{"hidden_size": 768, "vocab_size": 32768, "hidden_act": "gelu", "norm": "layernorm", "positions": "rope", "tie_word_embeddings": true, "parallel_block": true, "init_std_up": 0.0156, "init_std_down": 0.0, "beta2": 0.95, "max_grad_norm": 2.0, "max_steps": 4010}
Each number is 500 + 40 x the weight over its row's rms, rounded and kept within 0 to 999. Layers, rows and columns count from 0. Numbers have three digits each. The size before them is the row's rms in percent of the matrix's.

# o: layer 6 attention output (transposed), 768x768, rms 0.0283, rows 85-95,181-191,277-287,373-383,469-479,565-575,661-671,756-767, columns 720-767
# v: layer 6 attention value, 96x768, rms 0.0276, rows 85-95, columns 720-767
# up: layer 6 MLP up, 3072x768, rms 0.0316, rows 0-78, columns 720-767
# down: layer 6 MLP down (transposed), 3072x768, rms 0.0295, rows 0-77, columns 720-767
o756 103:541543485504557505579505463487471487473444493419480511516547508638506518553454551511548519547525502537527505495459535505563467432482521545536497
v85 097:462504451536487502520483493527479502472474518486420515491489505496548509503564497522492494493529502497519478505493487497504476524486452486501538
o85 089:533565515518514524477524495504458557500500503459510524508529522449502518493499518492471518460434500505515520403472463507478493490473495447550562
o181 089:558403537492482554510410532452589514461500551434464521487528523534470494550478490527480508472436545490547527484477455531544529560486482445441484
o277 093:588494587489463490499534446452490503486497562461491511533480479462440487537520496578550501531450481469563503441528512537581511533509471488450531
o373 095:561519543512511542472513449574529531503537510520481557547605507492466442448477512445465506441455573481486472475445445502484489538463470393524532
o469 110:559486513514504485515490463554534444492508543478528552532553484571506485517496446457523499415495504448526556575438469434468590576468576470494473
o565 091:501431503511472531526461502521535465482511536482509508474459509471483455495474490513502502511499484523481535542506520479487483570425585531456460
o661 112:407449514513520521552499515491559507511528473488486489531454529561480428448478541562525493458519518494532520479566484451541469502488578481475466
o757 095:524500528529483504471479471530501523506470511497538534449514440459481452503556477453478475447475502477544544513424492458509509532450472478527499
v86 098:544460518477478518481502500503433486524510518512532500456511457530592511519425487479516443494464568449485512536484536482525553501475523519536534
o86 091:438500504444448437431522488472507547539550534433473493542515503616489410597440532504471602495428521535545390489462524461557537528507507504524460
o182 096:505488502475534425451529532500496533513526471487509534485483535650545465510549550457514528462542517453476526462483420492457457501457448470455463
o278 088:459509467499524394495480484492455530461517470453503487505536507525504489531520538593507525472525543465498524417450580538543564516487492417407509
o374 091:519484486472465481471509465508512464504574477450513463493439459586437499478472453568536516486506515438520506549481500511464515550513536501487370
o470 103:565474456506477480467469487529458555542552420476521454498421502529532547506471483583541473498516509486553525546455501485524475476582482502512488
o566 097:506494475496532550472506489537456564487529417447497482480458470584609485541470476580555474455514521516536526494520530489458413510574439496547539
o662 120:516543538492524550449469468513497550465505436510468481456545522556556555498520510546546555457475496538549540507556471540432439535528486457505573
o758 105:539512458476542525514466468579412539558565511466534520486431510494504513527491496592541516488547487465517534456486544505468464507536542550476460
v87 100:564544477434502514546485466446558515503496432477512539515450463523464523528444439470491449450408481500583520402551500535456515489413454568545498
o87 097:452556470458499511515509513516473528448501511576483561499533449584541490497505517463544516534499515510459520498447503484569513530518533519469451
o183 100:511523469455409418460503529625526478472476514509512564489566451661488449501513585471442483485465533481468527553487495455483518478517505535468407
o279 103:525534456464524449499537555513520548469459524531513516515534474512490511488452549535541462387493502448493544541470466439533415518503519521522445
o375 093:464480560471542493448500484477540544425513510453529544451519499660528459463462512546417474507540525523445460505427518474474556466552468471463412
o471 112:471528525508491503455476503486497569533548546493512515447466462495483461507505549452474492489555490569511537511508590482447460497587543478526481
o567 097:417549469484480469420520516553482534466516550467502494429542490567437449523550543429444494495543503483466543531489618393463448536564461444531517
o663 120:499505496450555497455545535478507500504519481443555468488483495428517476536518515448476465446512421507478489536492550518455445491537501474480570
o759 106:433516482508468525470541489541495510461484550440523513464501456590471426471508522511453500543519481546507499519479528431481579443564488456478392
v88 101:546425522477526514536537548478484529503490489515484507486525517513455514448458493478500507503491536506491501451471501519442442448470504427430543
o88 089:447520480452494501478472525505452526509501537551568552474494570348480550503520548443476515452528444583537449443426527476544530530484541572519502
o184 092:399478528497622429521551498489513493597501467499503493473479569410514495500460508415570536469487534539503422530491549480542547477508399443531482
o280 087:439482510511518446545435494505478511529552541527479536466515577346538535516498517435528533480559446507522443466465550496535561399506447509503418
o376 090:539539488575518530454517499551494514568506456524561508448508533375548519456484596514465527477463513514521429503484505471521551499550446505519551
o472 119:483513504529551541502468485515459515556467472520442502460593506483484424451556499544543564498516472509500426424474489534517494504484474503418567
o568 093:433523496500591538566520501529441482458448505472448513508573512451540411462514465566531515497492421515475464456534517464478521486520476524468527
o664 099:522505527488519499527491464490476505529439466435455531505515541514513498458507472555569515567491473512447479451503476522544484436553564498481540
o760 100:439520535502566498490518551464464471559507413509523521462491461376559534480534532553496515451477480535513446528474489485475541527518483482526489
v89 099:494493562493464429529514490568496478472532504538518511532454460519481488545429565510545495485521577505528530512492489498560461504500545516522462
o89 101:535599511487518487461517514559483538514530462483409463537515470375475509442493519520435508497528496481538419562474441494475501524392441498570516
o185 092:525504530500471502537486495471470530475446488458519451446416564419450479463516502452528491485508527465481520535468411477526509468500398534555530
o281 099:497544527484421552544515492452461553527472599465447539517460507440568534522465472499495463546550571528483447519503471519488536491429440556551540
o377 098:576566568535491530506542480489480464484500517551519439495508551319487505466500537515527450482543432494576460575539395455535452434438417521575461
o473 120:517561476515470485486518495545426506454509456486589476480451550430429481505494504550552460420563495528532459564572473483556536479503371502540468
o569 099:530552431519538500508536438527477529455531476492591521478412467495436471563538512530528498483524513523470452560533490506587540512532419479502431
o665 120:496493510590500432517452497542432485435538479532560543494530462538431511495520486499406477539535504499476516527570500501526492496476439475580479
o761 101:569564509477475511499538464433483549503502509504553498448439544450493533556430517456556439473531465502556449547536426464496472532455346499494434
v90 099:480542459499565523572480485501499506547547527423465565552461506481536496507485462481525486421508511480502443519467538509480523479488513490485583
o90 089:586559489425510510430512520508482540496465449542485544585575449590433519491448545502470455483457485541535468499540559482442494476477498383484458
o186 099:546599563466486485552554504489441432548491412530504554526504438475502495472458553515512457400451471540489481521463536518514501498493478458560521
o282 094:571503520468525472535545457573438473594494451467513510553516497472491442519531583486444538501492472529531452493466511491544395446514448478448508
o378 098:571511549513528506437485531463434487530530406483410569516549474460490549456477509578561427474485529541493489487445560559452581510459491432466459
o474 104:494508513479542515464506499452429436477490419462440495480506453432501569425454567584509451485487517546480537504467541513427482521472508424518502
o570 087:421474492469533497456517487479444412527457450499441447408509546368495537485447569565469485465458502538463499566510488507474467506489491502553478
o666 104:458454508476589508485532495470487473512447530490436434441492525450563531511534524521499507483498543496448478510546511524551463485576535523524486
o762 098:464498515532532443421503473431457422543550427467446496430547581459429510478500522534477438522444474528561547514485476495495510489537484432519486
v91 100:540554535475531503531504394482536410481498489530467539507434534479493528530589497512491500500475489479488520466542508487529519559506475548564530
o91 101:502474494518493511496500481517471535528500468469530546539478518349465528471486579475421505527491486506488484450515504576474460580502506436517420
o187 106:521509494501480487495472460522550497497506484527505500531565525352483510504410560487492459533472536511529449494564511485462489489527515477467466
o283 084:560490471528525479520508490536518527457491491492535454520530533303523546475497561453495501557470504540553473498548577531515461537502584428499449
o379 090:465425453534492479522426528567501567474464506472502534538549575290516529511446453456405537481498493506546483419465472538454437491504513451591546
o475 109:518482482483481451513505443491514564543544470486478475553534519345521556515502495466505498493521575508532552461502530477535405493498465483507521
o571 088:538431512444505444466466474491507560583626487480493467547529521358594532535467523471527498485504509534533565463523544461521475495410465465492491
o667 101:554468520463483441478466506522515529523596490421483518512498513483587512539531475485588504488494484519493607539514475481518487468539508463447545
o763 096:502440468522482517464449451488587528560529488515484448540580482228510514486438504508515483441474517523575484441476528454494421497449496480513573
v92 103:485487512447514404471449541467451484585531517540534505500544512497543495508539460509485522469545594430505517553564491536475422507511501468476473
o92 102:527407501510594450527486464518526482581511540501522458476473426519527552536493515479450520515462459469511395460497505523450451530482453559500454
o188 100:458530507529463557533464503479535472543529561493565552482494502555449480497505523531509493542516553495464452499458492493518499455572502446456512
o284 106:539545491512516484529530497489550490576544521508541523473508482471495565467455521546508481444481435492556383435404495410486478504514428451450437
o380 087:488435441540501498458503501500501525496492474486565582457461496452539524528587509450555535551464522546458521469531440556545511473516502556526421
o476 121:464455440557497530511476578463439508491510502555505541474562489535565503492556499480582551409520521493468445503504441529527515532469530488540479
o572 098:489475449527454428508471556465425517506569496534497480471541504604543508534498504467565501431533570481502445517510482504493518536527492438490502
o668 100:530515482497483419490482599445425539533458484523442498506579547568503517490444499490536537434490555413544486516457521519533477559449521519522546
o764 106:480485464561546459475502472452465460489581537475609528501486494504494536499601447466554519499492615478470481497493453515533510457502501496460450
v93 099:536541557470522485627511514454517442427566482512552506476513507477487502523514499524584472598480459504507494485476513501442476510521518575439470
o93 099:487502550506500444449512516504483499519492486486496501508443585570488460549479561478494481546508513547537555495552510476520479461537466418487475
o189 098:472485450548466503518500485491573539547514450479505489394467544595487491473544517492518509474614508478530557475475456470533553508498440504451406
o285 091:573524453525513431474444528487482555495514487524420478450498545526457441539542521514552506557511483480526619495510454477589525522497511450440464
o381 097:449491541501487479572470470436486482550521548495458478486515582573540525495455519471486517478547511525516518522537586501502563472490498441474461
o477 104:535472457434401512500495435529483485480458484552457491548443456528469464473489506393477553447518468512505517453446591533510586457486498491468498
o573 095:508497501448474541502525468484470483499495463532507471533428462499493465480504519424497486457454445482567567399485524565509590439432512590534462
o669 102:538482497414483536553495491469482434515474550527446449538491444550531455516570523439503520472531440470541552487493496510483536447521600599532478
o765 106:474499496509445506517513413553512459547510440511498525530498561481549487468424574466527545457508484559513509487544535556464589464469489494470496
v94 100:489459551519447551531555460521517500433523548478557436483539495500493525509515427512495481488478486566549547555568428508415489525513458486509532
o94 096:490487432574455462504490505488544499511499516460525528456580536634418456520455444467469493570497487527529476469537531536519406451517575462508495
o190 098:433560491513498491526499420501492433549499512421495513528488464553473473508432478481493501541474552524509556582510579482500480574462526500539475
o286 096:516509495540503531519476442477492419482485528515455573431568516591482445504517492447434439556473494502512530508421520480524472502505529460548471
o382 102:475513412473439470495503498469558487481547477420497541499505480649456480537458468458488563482497479491484489493522498495469514517406531427479499
o478 111:526489515477509477519496494480587491507520493461558444487490458574480476545476473533511499459518499493498425505506524459514553534454526414526531
o574 102:538492558530510509523531514499515450510481455459598462462470484553495519512490443530536519481484457425541479499474518458545578546477436514505499
o670 112:592462575486518495554550460409508549502523466510477426486443457504471519489523432503546474472529470439485465504484502475493563534517513501494553
o766 101:452577421462429536511493528514538462555586475419585489468496527609542516497491482485528555502424460514511469510545569461458600586464489472503521
v95 099:508531503514546484468543509487519496471487492460566504587455515528511559378515552494563457505442532475494533499595568533508459494557530494484496
o95 095:474490508495611567504499518539397507500466522490455472465496489493457549485448467472519480493530463482511547507410505504521511525457544528533500
o191 093:480506475499494577508527505483527613527491424482510504467522507509512529524555477543513499526569522439459537424513520498529537557497516455546509
o287 092:454554550455500582489478561511486599502458444458426560507486553412545514534492473506508530514576461488487457497505467507544516458479527551509494
o383 099:515538422558559530560502459547483488559489513482536475499522541575402536534471479489479513507563595510508501511509526490484556544485506494556571
o479 116:479543472521500510521502466487623503540519478540505498526581569630496535508466478523502503495538526527561473537511478501478577557505539517496492
o575 097:478511521479493523558472456480563530551460441592502525500568526518515519499483515502467482526570469507523520586562479482441556507523515574502490
o671 121:479451515483522469513484492515521474548501452536522476566518505530529567477458566489487465556546502500506440598538476451453515487489520467515513
o767 106:500555507464458523505469468518505549572481494555480448505537500544461538524498483544473471534610509517538558558450475563494527585484519483594478
up0 100:505522463508545522474465439453422473527522518483482431533502460500546501508549485538464481430509453498448472574508395511484467510511425473503481
down0 095:464536443440488532484488548524484566481512510438481537510501461519451483539526538434517502540524485516441541453496494525417476519494484530486510
up1 095:529472453540484566511518486545522490466466551566493477465455485524586514464502546475528543492509539369482566509464560503500426395540501498536496
down1 110:517495501554513565575553534595512512507493512527457440478527544580532422492444475499493524539562527506472484507463477510536502525551452541579556
up2 107:504452504548511515512479504504484595466504468470418460519470500518484525544453542574501445435513514504499534495497590586590488524560539505475538
down2 105:409498495580531452525509464504451535440552541489537479506516517548490560548465514472538551492452512463536559528467520388472481528558505540488525
up3 095:518556478502512508550502515537545550560530507563553507473524532504449523451548512516469597476586495489471555421516486431468503494497532438479432
down3 095:547506496414429537529527510425520498500536436516507483508477466465536511479459492545546491515484476475514416618472570539472499483487454527570499
up4 100:429473524487489458485542455500481606510548489564491442491442516514501513496524502450549503586513474480458438456535616461579446507498410518475529
down4 095:509474450514467498562531586520551503448446538475475521513513476468468531424462557482520499549461466533528546553439504466474500493448617487486454
up5 092:468538491550471579575481466449514560474438421568496539523497480479604455449471446521519542523571477523488518502513483539473495486565466526516524
down5 091:500506541459515515394472568491494523563528496449448581491528510457400497585513567483539527457547494488513450418479499501540591518445462498623508
up6 104:478441441465431462495454511479521525500523439530533501469454526524508576483537584476383510524503504470470472473521484551474512508515431486495538
down6 119:525488442450450476537482503560547471463527495539440515540465535492509449477522574404522449458541552472502448522567479512492604546505494541571450
up7 094:423481483430502513535511470462575534498514504499458491498481489519554465436517551526508509543513551481557467508507523489540522523507508513470483
down7 091:500456478575497552458465557570520596541495455512511422513450540540520524501573448501534510463447525470520476545516490497569514498492502475482501
up8 114:459394459530499520511543568496518539522570512457533440467496535534503488512468488459431527508528512541529454445517517524513507486462517520473474
down8 122:482508526470507551509488513508489494473435503491513494512495580339530434560403493464475472472512484532439449408483501480550537483474416461533510
up9 098:541509532474548490535534534461476520519510475509503512562478597502538472474533503526456515516509499485520533492517449501526466580454501517455454
down9 100:425481519490540484466461557473487464515395504486516469498498483421503511507459490461467455604508496486443490544555490483505427538598511434506547
up10 100:488541525560525529449481490520520510578492544515500477460526507500529568454510467500500495552516511427509522489552502585523437517496514472458512
down10 104:574516462424447412563421553479515565513476542532580480495544511478522449486509512554478474437497503457521490499535476470550584472482516437441547
up11 093:503539492422480454586494505518536532536448475490551488517507498510544504497584461550473491487535462493473524519520462445467507421468499465474558
down11 095:540480495570563431450570476463485468470465525503484525577488534401478542530464565431425538486471478542521455480547529458500489471476452539509456
up12 098:442496448433455562436535557437532513560557507481541517485451526528580481547506509458506559516529505437474525516449466481435528527494542536537502
down12 099:611417468492501463490518465554568495575427495533544527555450472476450480477504508533488535527439481543459492524468476485460529487458487470494545
up13 104:538488485505534497476523524481536536540525413483505562502449503532516533493572566506517470477493488464495481445508506478494471514516466506547504
down13 102:451466463498468480514491520466464425594538505513512543465500515483521490555514531451483494464465550559451492527494433511530527526452444451542423
up14 091:478542504506509523497538531574474487497558520458514430555567485506521427495506450522545489449459473498433513500478490449523454532540517503490405
down14 094:503527435436469468481487431551521485492501441484492601499486550455460522475480590454500517487494543483466520455521495530502489515470507489583528
up15 100:532498499495512543537488485465516494561503482495530456399418580530486450473396524443518567410457504525445485565537465480494447499505479540580513
down15 103:435493525493528536461462490626465574542542526475464520483495519605523473466520485535491407499488430525494427504483490539543632497547515492517519
up16 104:548448487450485427576583531551551515527494499428491458473506598491543546519523519415497525556469500433457521489483555506568468493512462490499567
down16 102:490493509534532590448473530555465472519499517555463547539494472538436525482468476534474467514538453503507510567527486508454477480491547512571432
up17 098:507548590474519468490512498470479507470548489584521516498491543503506499494549598588520494521532588542477514462501501474466515454540548517511529
down17 100:499470457550526511442507575480438493489518455476544569413522490469479521526522498495512511568538537521478519482632460536514567506460496570554481
up18 099:536501476499541519494388528493533510572511437566541497465475529504537501528532465477479529437453476531456481524529490500469482503521503512503503
down18 099:468450504493507542453477426512481529409468556503457500530491502413498415491494480532525444486514487494544531505497515467521563522590514415480447
up19 098:518467524498527417504458507487505523508476442486565451483493501472588485481496474481513456433481435486476547481467479448456507475509476536583471
down19 097:444500453476539515507471486469480487474555559487527563506510483525550474532600551508528509552536507458453456520470392486523545540442592482467509
up20 088:526518530482483529491502539519464480494549480453597435540538518463499419520482498542497457431436498535490485467491490452521557449437485554437476
down20 080:484468590458418520516469492502490474562476550554458484449482513487499481490503475466561585542484539476526510536565472452427436579515512481558472
up21 113:531501491505507466443472499508507477535491515586496460464400551524544492546481577492466457474455533503510500479429453512483511547532383513554540
down21 097:487505517522494511471510482573438548476495465492461513529470483395527546529540512502499446459519493568546429487446469498523474466485567471525553
up22 095:492471464550543470496484486420538442490518495474548486497452528495518512516506458555519469429453508495489447524538531505627519503499434496540524
down22 092:496526454456520566534532470517442526433512544465490444495492507332520540509458504539488578516518451495515492448510457500465488494466594504444462
up23 101:494544488538462481464473539444524516477534479504500428458572490524453426535500466440587477539525471491504505438531443512534406511549480505492444
down23 096:477535556520463433550466503531505478453465542446472462473528541479551550534540457492490456434400580501578511490472474483517509557569492467538635
up24 096:409435492526582522437510478464588546608485494449560465510521567559474483513506464522500410496483505492468495443497495509489511470538535533443508
down24 097:486491476481548469520484486518519513449492597517504468460544450568486505483525483529505490530542557482496499526495575448425445475481494539487469
up25 102:538500493467524442492483506516522470495516476481553491488507515504504474488497551508475521572522481476468505510600531532488455529471503562528480
down25 100:451532499521419443595511529569515568419489498491448489472554463350471464502561482519571498509548489454466546501540531537566527520549429449458443
up26 108:463545521513405490468542522541508535534513594544445525535448453546544523482544473528467509528463499486426514494541499559534506411491508496571552
down26 114:493571595487502474481509495501534521479487523531513454520498514491513483422493530569467497478474534454523455496513520495487523477539497504552597
up27 099:529515537452515515563507510503525533494537536440554512521522448526515506552511499445414549495416537530519425493536530534492468480500486437534494
down27 103:498543525622455564502512521525536589491526566448531523489444524507451496491550455514526484462490557475497506510529476466513556495464458404555454
up28 103:537498486538593468462510526451500519487555511563547454498471535530558434380500531516483460554530434526433520560559502580540496522453580516465442
down28 099:470534491526465508490493470425480553590530506508495481567541526547498494464467501582411491545522503480499495454523500479450499545517632502512473
up29 104:551398408522513497503556486408536604479484396498501473514449539506466461531445441515503476542441556513422510455493531520490503469477460427465515
down29 100:506489496552444466605542505490473548523432505449588484504475468573490511522490448508529426494437500467468527484456556532503599528483563522509617
up30 096:510467471523477473500544441567446543447477486464449484565448456486525499513514447457469371504359487503497496473570481524448455522469497430439483
down30 088:519527520497513510480472496410508459532549460509511525490489533369514522509525515510502566521519514522506527498461500449463474469459477421471553
up31 105:430510536524505570519519569464512482529485462468453516540460451544488532478538556529512547582512461479485510517496524527544408442541439485457463
down31 106:547498547491506420459575501583541487516496501520523547532527503506485434458528507458597558499433503473511487529482550533446432443515517530562500
up32 104:497531504528554512454516607456497454530497498479557450457489507516527450474590504534456431485471509497432440402550472518507521464476550431515517
down32 105:408576467477454488468418486545556537598535511499484472465516476460494600529491603457411584515492488489538530441507511418496500543441585507476425
up33 103:446523451571511544468500558522506468458455407512457473511493511507589496415536552495477511426520504465527464542487589543527529520506491486487522
down33 099:500482501506451509462413537481475472540491544537490505571437490486505533491551542451473547530529509511494482533483537527584447483469474492478478
up34 096:505516484487473524553382615463459496562500528449479457520460558536512492447474479451503551545517475540542451509537494516557494538491445508489445
down34 100:517549535508565498482552492537453497544515516518510530532507486497541450437478523553436489505500505547478522494471520491529502473428509537535531
up35 100:565489483571452508490569510446552565459399462450509482515512574518482449500489431489505475517485494484503490542503546516431482387595515582481478
down35 108:518547476456467502511490483416609499557485511533530425513541494579495537477538427482566468475496467501509518406424504427475440515528460544500478
up36 103:576483437476509454536508522448514480519505486531512461425453489516467472428536472519537514554478500492471421518444502511435475475513487588555479
down36 103:507506456513398532503527490578557580563540500471518566452561560514438534512499516516444551421460483514535557400490542435484409517388469473476493
up37 095:468462514442496515560603517439465507525518479393556492467480470517568439445442497457525587497455462554476499463493489516453590425472386425504544
down37 088:554491474502521565528497448458487478532546498568460471507541531501504459568523521460438428481510569509514498496518513536499454564506542448455504
up38 093:563448425534520461465502537478516513536636452577465519507499495494520465449472505481480453528542483493478416426449576431580570474502540558550477
down38 091:527476513485453543514492492523535458481507506484558478465505477393501493491569493524491509505575461555519514515457486508506501525492528495472540
up39 100:472478546509492510526512579509457525485454519534512489492505504526507460501454565420521482492489484468519508477502550543551409540421510450498512
down39 107:499467452504521525526475463525459540502482425466464487524467528594522439473557490559505543500524505466517552519431535493493524511491506497457505
up40 093:518409513493559569473590507451501523477549475487551499477551509559520518479474481531447581500501531536471442490415527500561440450449419439503602
down40 090:566514493536464435506504538578509520505530547547472523522383522516564574510525553536526547434510432524508488533502524419462495517501491556530506
up41 101:479574501545517448495466571484493496589528524489517463553451447503442533473551442498488499506504560386420511470487519513511519525555473534578479
down41 097:513531549508484466553496491563517539430534491526429519512473541497461537527553458439505486505497472507492486498498517495514441472508555472549498
up42 093:462504409544512558456560394537527589486499437455497530500507490494518517484494457534514468485532447420490482517597468519498486485502530481467494
down42 092:517563511495541441587453544455510415499456473499510489539537484435409565532474521484526522543545499533411473490571498538552524450503427527458428
up43 099:474573456495516442497477496503519526496465507518491485549406492529484518391412540557454503496470539528445489462477584462577515583504495445535535
down43 106:514501487528590482565425459444549500484543462514497484439488537526529535510443522474512469522537470499504496485534482528495511469525486564543435
up44 093:528498425475576477560500468500495431468526437524515528469506543506514471480640487482567487469504452537494454591554513562516542538468527562570484
down44 089:555502495498378459494520528520511535531476509480483472476508485231495531511431429520538582546524507489503488479501572496595455453523615542464521
up45 102:423454463570562516554461486483461502489561533478505487468415516513543509558513501437535486462446493529524461475506527532564455495485519489580523
down45 100:538517509481418508520575514505505514532509509578458468515573442459465460532520471461527500518528520500525497537531498411398500521544499524488539
up46 098:517466473568530463473492491488587561575487526464509487507514543519474521516523416514490496494405421408584531506523448532527483494450496442496464
down46 099:472482527481505502491481499506531468501515509505570481553396569464543514466504546462456523475444510471488490400569506418531565549495494516438516
up47 095:467565466470525479510469494425574525515497516484498493504437443498453491483537505515582462458469475547439516485501536565500516551500491539504485
down47 093:513414592486432456557469456465515468411537511524490547556543552467443589502528501478479557529487532459526453536539564497472576524458501485455427
up48 099:551544516524417546508483538456513419539465393518527444557461519542586503416409499549398577551513469557469554496452532528518549514438476471467516
down48 104:507483480513487449466510506542543498562468466475503551445525437572548456575420479494484501516492480459578408549493521450453508546487515498529515
up49 099:609457497575461516559560537522541487483470465460540432495515520513462525560546507522448435425473590488524484436491527492504555445504527544585524
down49 105:483493547498464544549486484601536577466511537563453515526466493640443446455491485498526524507557439457487459530528509510439556468504509490521517
up50 104:564493482566505496447474538435496487560467526501541504508454532541470485535476467567472485478494540545465469435476534469502534434519523545479495
down50 100:469543542510480593514455496557491464522476523460504495508464530434501550449509495499478443365518496495503542518562471452468457516460452475471459
up51 102:536454451472480530376548472446514457504494462543457510462459514521461528454462503392442525492416511462504599496429477628519499494575497479507509
down51 108:476456491453454482537493579471473564507546510438440484542527500475412546548480513495423512502505471570498492429483548521520474481452492500542505
up52 115:523509517561549548529509531502482523514481544514523498502512494504508491540489551438456493511515453389491540486520488503494523513538449499445506
down52 106:503530490544565550531472516514577493488517534459427512457508498503485526519530486487563448534522503473530513505529521503455478515416478493486437
up53 098:462544513602474480552506397519450533514558490464439498454497468551449531518557534502523520454474492493496448384532475485542508512555517472586464
down53 104:593522510430450501501464544498540552518501542548475431477490584480577493464426587512472531508530591474555520560442440483443447508482445490511478
up54 092:456466476499474497522460512495552528499508461562531443483488434474486396483541525523535584534449489497481459497458492553575488472473490487488511
down54 088:569490479481498537481558412573477515479509506472500540535487511407532566499517604477508482527418472493501536508515526555516394503572518444487474
up55 096:540444540479496532504485538427492478466480514594544502482527536509595484432493508523487604428538426527517498516416555477474516441414502412554530
down55 094:481555527475416443433557483416466512509495550452480471468595534521469513529542418478515490525536568501555523428507496434483508513470554530482511
up56 104:563486529560472451458456541423511517529544525455548502552481497485510427567480406535481521502432498434526427484518484520505509552459518510515479
down56 105:531476482561475505555457511508496550474531536499486455563479489512521517481477459439515502524470529504528561522535501518489524513495483493475482
up57 098:523502440512551498519461520478555553567571483485471460536466524477504526476494538567521493530536449425506520438513439504570528441408474553462496
down57 107:439518522482486518454503473481478481531500484594519547523520508503495425536518487421532506508475517548494485493518513512507528471507449562530450
up58 099:529493501467525474459502457548455482442522514496522463582424494511566473516435505509477509452507522587472438479472447467543413456560480532505530
down58 103:492519488488512399526492532575508483429555448414463526488516511581425546528458476512477490499491452461527581516487566462554538434472442512475495
up59 090:531536410484471474425510431453525527510519488594546509566505483497496500551486468480487470577515536495440436537533481531484567558472445495426477
down59 085:520533561465536466533510541500415517484589459505496483485448523551539470417554572520496476461468422556548500443484460494503493549503468561520533
up60 100:465453411550551519521450528525537518521526471549512491440549460483581540468473510485547483430501511496466425406520486491478555418499480440489526
down60 099:523537543541488484526517491556498547441548483488482595521443485493445476499451531505482535536524439458507556509489567475541527516526467420501507
up61 099:570541454509492480481478571537599456550477497474536503472557572498566489554469476455512511512441526498450508469466451498557480477485504475519551
down61 094:540449566536502453503476411462494525464489550436479537481497514498493516533524513597512493447542538508500464478549500587511509476539515445439458
up62 103:460559487519499495513538440437518435500522556555447540391591555493545475497539503586536472510525488532518522513527523487508522509514500422501521
down62 104:467495515523438538546462589447504391572408444549516479501605543512557557586516572489500551501482572485548473596505438474531474464526494487432479
up63 106:498550440519561498471502524509602567526475528434532460461514503522447545461544454610503477506560508526522427531545553453502417493472501457527478
down63 106:512565495501488543541531497522545503510523493553500495471548479548551512512491527520469412506542524606557488559533441499516525439576512497517474
up64 094:554511490527497597585484460497532507454503492476487520476491471504453502511507473497567491486547490529495469431504455487517458484477485481466470
down64 093:516522460555537513487536521459509582477472572551425507485412512472493522530496449550543508560489524432533528407437425456490488469554497512487450
up65 099:577485547579503475507486548478521515524474484458458460505530510475503533513474552495540452490525572487506494506445493494467517431526450434488524
down65 099:495484492481548460521534458503445566523527518494562505546465440600412546481495498513491509526447460506480501526538494521535475566408449478510467
up66 108:487503518509542526507533495568552525490533497471464451515520542533537432499482470475508557491520470474452527557505424490530493538498515553477486
down66 101:503528431519482506501579444562476518476537505540442513510541478640581442511485522518483501519492433545471467498424498489459515524511481518481555
up67 102:503490475539462504557487536472538493483534463535622523438500535520501467449497471465473514524502463445449470460576426501531538473547548543477485
down67 089:512555468511487515530577476479547564515521459594463502495482462415569452499481479509497454483571485531525493503516495592455483524502497563518486
up68 103:462535486506496592422499559411520480465519529525467474549473532491535497430494579469496556519452506502550461489449507463512504490484537525503513
down68 101:477483527433452485518468451541474475545408523519417509502517531500480486460582519491478510545533486490405488498461563504475499506509557497493533
up69 104:498446542500515468490440444502497501497474545504530511501555615504518446518518530486507501468528529445424533566476513547507518511490515459480531
down69 102:544506491493481511503533555471589491434459480420496525488551478515504542487592497440472498500504424542482521401542495485514480521492622498469465
up70 093:513599539520537480571488545421482471513525447508541551469452551487512544512436515471451515516536558508481396504523437550535478501513494472442440
down70 088:484497422433495501532474485512539544442543501534505492498495505571516508474524491477505518494454480594480488532454496402463499518559504507457445
up71 107:482484493490513529508448445433501477524544473521552475573534489541518434461446529445510513542535416539464492502497493541524485573525500492380426
down71 108:465491472556401532480463474626514490515513494537474476560508527492513534537485474528489507499484465444511512459530453560462498566454544474523496
up72 100:546497481507494533496568515444537496592469471489626533541456506520525568431526519456444601466439460466481449540562478532473455480444528514460480
down72 091:480464499455549461486438499461498501487542528511465544442539440621434509441466433483478564543518558427492451542481498527532556499437547501514506
up73 092:563469563461540468475537523554518530489513491571470510588398501479557518435486464513555445384509485483456482511565540501475464564517547541532420
down73 087:553492470475477433518468516541492470502506552459502541491551505484556442517460508549602503535484508510588472493435511484525561537482488419416509
up74 093:464491464542527468527509492529497519464565532542479562481566481510493549521540471516529464537431494491485527551493477478557509577626445484490482
down74 093:500535488518429466483463513446476485499451439488556520530579530532461466423478527588539536476468579519490496482520551481413510404502497463446478
up75 101:502519480474488516545480505501507518520499468475519479519478496515495458535516539496520536534526485504518466406487533516502520432507456522534558
down75 102:515495526525563514460505444423437518542471514542571502498512489559502514514537536488486488445518535492488523566500450555504552512487469508493504
up76 091:482477464489595533438499513485478480501497485568539444503435497518532483478494508477533508522510496527510382519469585465531493519522525504517483
down76 092:476582526486471499557485544520496527552497543452490565424503472479471502478431523494497508534450443524430570585537564492552524433535489504469525
up77 100:494488450457415527466518487458542537489562509510502492501545376533497542503565552462466521458527513487416502495536482474523451517536440471442530
down77 105:469572537514515560488491424511478515486458444582485469532517547523433454487502493448534514514520542521501462524447477548454485449539454544504480
up78 100:577408543441510477531459549513549514578539464413501503479417466487517468463529602508486469461528490397508541520545509574522490524460484540463444